Weights of a small GPT-style language model, trained from scratch on English Wikipedia.
Size: width 640, 10 heads of 64, vocabulary 50257, 96.9M parameters.
Each number is 128 + 24 x the weight over its row's rms, rounded and kept within 0 to 255. Layers, rows and columns count from 0. Numbers have three digits each. The size before them is the row's rms in percent of the matrix's.

# down: layer 9 MLP down (transposed), 2560x640, rms 0.0479, rows 1401-1447, columns 448-511
# up: layer 9 MLP up, 2560x640, rms 0.0521, rows 1402-1447, columns 448-511
down1401 095:153123134145133154134108152116113104150082155118116165172111111162115132128064148116167116148130128115077145125087155162145154153198095148142127115149118146124179115078098070126151140111146136
up1402 101:116155129112134176130129117128134148157103085082109122156133135105119133129161152114127173125129145173134095110097117189150117161126128097125128153127113146133141136117124109102143118182116163
down1402 100:132106074081133157086135133121137152152153161140130137123160165140132125125132123093132125138122093083113129111086102138140118108158117153091118119124139126116084110154136112087106125122112145
up1403 090:112121119146134121128123099142120146143116118112189153125113100158105112136129115137147123109126131135110104114156119175144137106154156128177146132101145108128128160141131106158143130119118153
down1403 091:100149129127149130124146150133103105129129139130108133121160102095173098118140124116084165107104143082060130124110128098088111170125130119157121121151117168103103143144111105113148091139142145
up1404 107:134138151124089147104098160103150144125141138159108098115105116142105155126134157103148106137116135096168122056120123162125114127192120122118130124148117129121124115136127097136099175098168097
down1404 102:148119148122148123117135144105143182156117133171147154118122131110079152142132150114146137145100152114132125123119132158120136136117185120102153106137121132106088139128093139117148146071145132
up1405 094:151154135130123098141098129137121087142113097105151096154098167110081120135111110140195115120138127094155168126115122129093132087152140097111118121142116111112106113159128104123091170076162119
down1405 108:112118133080102126106163130102154097129128167132196068107124171164121141144160146096119125064110190106142135128109141159111094119140138145147106126119152155098124104149112083131095108136105070
up1406 103:123113102088115141130135150151110133113153142133117065095118160152119133179129112107106134131148119161174101161114138106108112109176139107132137099130127137140165128123089108144114118115174117
down1406 110:127137113109089083098135153106159179140158095144151146150119165124100110135163087122174092140095103095130152124153139093146129102119117125089143123105131135148170145124085141125153113101169128
up1407 096:137103066120141125132177123158159139106099183143169124117135163149127100130118080124106117152068137138120140121164147120158117115123117148128087148149113148098163078135073115085084104132123134
down1407 096:123159169085127123171156126134143111133150104127125151153108135093150108114131128150114179135148134069135095102113128149129117143095121076108131164125150091133107143123154099148176113135143134
up1408 099:155115157126125167105148145158120124168116107132096129124168143123129120095124138145173109136136110123143114122081129138100156130103141099167143118141109135137136135131109110124137135126127154
down1408 103:072132119083102136150104103148134128097138151148094136110150160151103149204131162098084152137163083123121077161117120142137123148111095172088132124145122147139076150196149108163105154104152168
up1409 105:139111136164168127147109156159126136111153141129097126135135153134133142179108101155146124127106152133136105155108107114108126151159120148092130151095157102149108172143113122099142185127142170
down1409 114:159113153168128135128089135142126078113127115144113161135105107122152127110123096150126148122142145093162142150124114141111126117137111151090152135113160120131124128115119127154080158157156142
up1410 101:123149121113111095175131174184140091136099142107117161147149157123097114134149109111115132129123133121120113094122105130098149142127111117192165140152116131142156162166094100137129108123137101
down1410 098:095131110132155152092130097125193130168131110143103098101130153113107132116094072110079129155129174181144145106146119106109167146134110142084110112126117148133128139127121116119117084165165146
up1411 094:169114126130161115129106109162118134162102142132144116165155140128124117085077104142113083146168154109114143104119117129098128154090160065144119153129114121109116130132171099135162097101058098
down1411 096:135144147148159167093140137092119122104154111120118110094095110114097148170110079112167090172081138144124161131156126132148130120123111120145158149115155142133097150125101124107107127101151146
up1412 089:115113123138096139094129140144100158101131111126180130153133092128108133135144116110117081115105073138165144092146104134153119150138106149121106108110163174127156148117136130106148194147079150
down1412 096:169169083140158146121121101115138112132104148153161118157114094148097142171169125108083163108134139149108150143111138130106089157119148097149129124120120161165138101176115094125116103123119083
up1413 098:148119093098098095116176119156164128127129073105093103125153172165045088150162107123140157084126144133116105172173135083126109143100126144155159111126110179146116114124095076118159118102161151
down1413 099:135084160081093105125173147084134111165120103114105146084131145158157181135139100125141127121162137134172104109141132135134163116135094082131121155164149060129143116112127132160136180106087121
up1414 098:096157146098119099083141155188150144113133143104143155114106106151117134097125108121133104129148117087118149157094112129128118136107141107130125095141139147126132127104102130123129190139137156
down1414 094:111103112141164105168099113099136066132120169118172106132131163117080132118158097130139148112133142110122148177125124138122103148128149165119095121109115172084119127161135201140126095119171048
up1415 100:139155130108122122135130084076141121121144124109105094142147136109118133124152085161132158098105122068109142138114152146128115107149104107163129164126143120125149150141123111104112113140179134
down1415 099:107140086132144114113180160151150152137124151128102144133128099152091169154130123078133125106098133158158143128146152188104159113133139123097071128104152101163127081130121114148172113133127100
up1416 099:127100131105114107122146132128173121119113147133115127114143138111105163179145122125109101119099156125124125162165116133086130136166124106100090114126146157139135154113144124100137104147104130
down1416 103:132158171126170094140100127162109128111104137117132158134067090177122126096115121139160127128126138100116124087136143123143135158113133141160091142197141111103115108148107076086111111121154137
up1417 108:128131107081161107105145147117113139108132115117111078146159148153093133118109147133160125164182164136100104116104122152166124127110132147115174150186106124188127153159111100129158131110144149
down1417 108:129106172125107126100169179153159137114110124136116161144123117133152125106083087125108137118159076138152157147105170150103165096115113110094132133142133152111092127147124090127129115142155064
up1418 106:133119118123109160157127153139163117139133063136095116099156120132088125096132140093150161122184113191109127134134152134125083124116123119090089131167152161137116118152114085133143106096100125
down1418 098:129136138204139143126138085115157142061132101152174135132123113164134161153105150134112064180110152108147100154111115138128106123151099163116137121091116134115087145137135079146150139123171151
up1419 101:123123121092090125140105132128136090157129102136121107128142147124114139130127152134113149133134142145148138125090122097101175146115116132120098115144130138140161116118105120138136111109091146
down1419 097:107139172178084143143165124147119084130141142155128122168149091117137147114121118110149143107131139126151121119140110128189097123106130111092139130145126156150164123130159135129118121119118112
up1420 102:143101113110114110101121100123100109110119129107110135143128134129120204158115107110112100130151127140142089133090153148114104194131178163112114131138133089148148135152130123139147152156110135
down1420 113:180114108158152163111122104108113152142127148138151139122189107135127094118142146137106094168116137135150075171156108149155097078138132148120156143086092158117150121146095092176126113145114111
up1421 110:143128132096144090087114117089127090125139116124097155115122152124146133155165130112113150103138123160123144184112142095112153127130107137142131104153136125171150089131126101159103163104108170
down1421 111:121134150131118125158115116140139102118116139125100128165125081112118114152107111124122146132132113137104165139131118146102144158123147141147118123106138145150139115182165057118155133112145124
up1422 095:153095109138118112140165113155120120126166120141105135123121116157084159112111097097101116098104126154142125162150137147149107153151140130132172099120122128119151087137118117117108123118171105
down1422 100:121176163150132144154102160135139146087133148100155165174104103098171137129105153151065091136155150080115150134091156106119088126115120094121083118116149100096141144099120133149106165115125147
up1423 099:136109117168112134117085122103109134080150141131087137107111165144123136143135147121091125122141148163084183158106113095121139142160170155127182131114135179094099101146067124092132095118107115
down1423 100:085131164113128110149128096157126116103150145121123116144123112099114123121075080125159103127132118137126152122137130110112098084100107126127090134109114106120176130095129138151111124133152124
up1424 097:171178112141106144138144151133105139143125136146092184141188156171128147147098135133116035142130115150071133158179156146150086143140114122141164115112135139167098130133109092138130139131161148
down1424 096:128101152130141132125071099123145086086130135083148077141092139142089139138172118117118175087174186112136110143051055159138191135132095104099094125128136115083137158082151158088117134115109113
up1425 097:116138153051170152115115129126116123125143140110103137126123166148082129119219094147095118084137146180089127134139130105137149127162122119174122127160136118169154131114108121142177145137088136
down1425 091:139124117170096100132141113144153129134113126143113076154160129131128120147114184094115087137124113094112111143131129115120089154123130125132123094122118135133096149143128164134094092138093129
up1426 107:141109119114094099132152116150139092124144107105106139143177151130118129126093081091131145122151176131130150127122150127116170144085119099089131133145154143134137115142151113099162114147105120
down1426 116:140115111144103118094094127104081091143130123161115119141114156095150130104089127133148098155126147098114152127120132124122156079104094137141142126121128134119109125114083159139067146134105147
up1427 097:133143075108145137131095120129102107183135133157118136116164152100134102172135129125154164127145135111106134108172052099133168146167132143115145129119140147137128116209094096134175125146100118
down1427 113:146124096119161131114078151116124144104099138122124157131165166119167128152137142104121102130113132072110107139128144114105144132150120178110163127144099141124122143157085080074143096183073128
up1428 096:149168082162134135128073096148108084107153115142102133103111130151115146114179166130142163077146110153131079100109147126153158145117114129098100107086165129133124129108135112145145086110113143
down1428 095:129126122131158174157135148115173119152138118045144132099112139151150106122112114099116142091101098120108145138092152106130100143113130101106106125175116140116142160144126089131097128134096157
up1429 088:121137077104097154116119092116153118088106114088156165134127090102098108111120099082143124163150144153119114132079163126089131126122096107128157121147113142105100127139125094106137153110106140
down1429 092:175130178086136168150129122105121174163134142135120112094110114129180103141125110114141148130155115117097119145125145129113114172134135108138181120149128136157134107122085099141104095136136096
up1430 104:124127104109158127099080119101153101093180133110138122117144132112123124172105140176124120128141161145187113146119100175101145112151132122102142114151135108139113162123147115113159111119114109
down1430 102:099136107095146144105135151146114136146168105140146097102109099112134123130122113156120135143068124107069143137112074114106115134135129127102134117141155122130145173130111135130113143124115149
up1431 104:106105142140125114153107128115126182101115111126098115125129128084113170153125121144159098077119139098110145111116096119126122115137124119121149138145119161116140105116115100143121076168124156
down1431 118:137102168128166123147110121144069161141159060122125109139140138105107122113118131120117100122127174135142081192106150145078168117122132118097131122108105180106127124146077025151126129127074090
up1432 087:089098144155152139119115144104115116133103102087158130123170142133092147119081130094105110085139101114119135107110113140149113127136117123155091148161160151151161064126125113144136143118135120
down1432 092:085113124098130077169120094134119130108137150128154111097149127130145098087112148161109161132126143146095124109118166140116111121113107138086118144163137123080139134116113063076126129099090145
up1433 099:112137150099130102135105160182125127081101128104183101109116115144169153117140136118107112123176123133151188101102090111125148114176089098134116143169160152092130103137150102138188135109102104
down1433 094:153118115185130141140175087130142072105105110138118139134161118149147105136157144162134134133140173129143128112146140143137084146109134134106122124115150115106089139141124140109114104145130107
up1434 099:126123116154117134171127118141148076163125145114108090132125121152122129144112158063156151113133109088118180119105153124134141140109131107147105107149146184176125093154147110090135130137102111
down1434 097:114136150105100100117113146121148173137126123142112082105106165108154168126120170124076144147157135125108109081068158098156119180122136127094124124115139106098111106092131098129083128123098136
up1435 108:134145105120139142115143117127140129142113119143120125147166109151087144130109159160134095107140184163145148138153140196166137163139135139144143141129116115171126119171148101109113175136158094
down1435 118:120133085158086131120113135132117108148142106147148104131111092191077166113166098141130149117126174140098136120116080188160140114148140170112119120104111143118137148139108125142121095135175128
up1436 095:157141138146092145118133156159149146118108141142109138130148173155130125109127140119120105114114130158151140159136144115099138126110099121115118104112146100154103147122138097114141112123129094
down1436 094:111119164105138111135143121112121143184133147110075153170136100149158116126120139127115125107140112104141121136100161098125146141117153098112152139133147130156127130128080141134135083154116106
up1437 101:084107104082128116108134152155154128156121167083105104110099146080136163127122069086121133072141113146139142090126112167105146129130104113099117151132115115104133116152148101133115106122139142
down1437 112:131181142131173115126095136143108120182131127092141121162123115115165136086153103102121128134106137093129148121096179139091165108136118113126148120118127124120155116108150115158145125096082125
up1438 093:095132145132149120188103135111139092141105133089149131091120116146122097104115120117075106143195209112087151156148151149109135125127133080146110154112135097139148109117139102129145149145119130
down1438 093:086129086110112118097149119189125137086127139158129127114119110149109146103102085141140157125089137100137097118097174159122129154132091130110160153124171143111076147167125109100125132156083196
up1439 109:126127132124149106142101109127142070106136131158197091093093155112091136102110110140116126056104106179126108130116097105103119131191140149140155122087144113160115119155106103126117147110087118
down1439 106:083138087116115093143118116130129180132122099184134102169095138110111129092112140144140160119125164101154141136146119121112126113160162141109113134101133131131146135142109101143156158121109104
up1440 091:104125087151116123166133159159144129118097131120151105141188122128139132144073130115123112105137112129140136098144129137116132159150128091141144132092113145174180152143104099138144130145125123
down1440 095:170158134138145084120098149120129107118091132166106144131110104137154121086144117137166124108100108086133123174096136081134139166117113087127102144116154156114096103100099122091121155123149115
up1441 098:121111103077168167146132122182125101128128142108088139143128113096118104135134104149079120140105137149109136111112133169129150120131098147107116097166133134173179157127180101123121143118143115
down1441 104:145130172144118138175152120087101152149142099107139144122137135086126109178111162083134132155150168081130123103108137088122102138140170131124128114134119100086148141156128033116145152097175134
up1442 104:126133134127115123177119095140128101109109097136128082126099129169097133153115123146096122127162107128108127151169139118093135125136146100128104120123117171136109104133153080129132124117122141
down1442 103:135129165123117088101121154114134143159108166143166098111107135114140090115148161096137110111110159108174097153109113120138119099137104103164150114117098092112120145087144120135093133125140088
up1443 104:135132135135122146129141122176103109101125123132116104103157097123076148142115144121170085115143167125170111148105104153144099128138104089154160106156062147192146143108141089087137180121125132
down1443 093:107153110103097116077103126122102144119148123094162132155076091144087178154130127138178097124088166147103127150104105098128154107140152112119110129158137137138142155106089145163105103146157120
up1444 101:137118084118134185104103109112111115138110155091134091123131144134107150166101114087152124102139134075157138148141130124075132117150137102126118098105135139159136142118108106124099089138109120
down1444 110:110106136137120109156132156119189085148112127115136060124113158111165127094150102140117145106186153126143138099141089090124113130115153100175178117129149131107097132123119026111156128079150093
up1445 099:080144149134153157104086123150125145121095112133145107117096149165143166118139105103140112103159145134107157105167088172157132138160115097162125163155132091086158112137150111172149156082089152
down1445 090:151150171131135091146109106111140139097103134088099120124165134140144074149079111105131132158091153150120135091087138120138103074154133105096116091116104121116150100141165207133133116108125120
up1446 095:148159103108119155132122154089109138095163080153137119090181147079144113162099177127086113133102150117134152096122124134201134138115126142069136140139115149142125154165152109134088147114101142
down1446 097:131089152077168104098084109146141147123148120117092101115103107102096147071143117090136130166159121096134110175138119118114103167136133086101145119108130108155103118119134138158122149132136127
up1447 093:126114102133152157118115192119124175134151143130131128150106135153136112134125080076113069106127141127144163142126145167098095146098114086149099136123152130130134156191151089127105124131144108
down1447 095:148159122162093112151140169108132124114093112158139143116136153106097141101181095096159127137116178122143117133101128107158166161129111133112134096117090145122128118093122136125112162101113132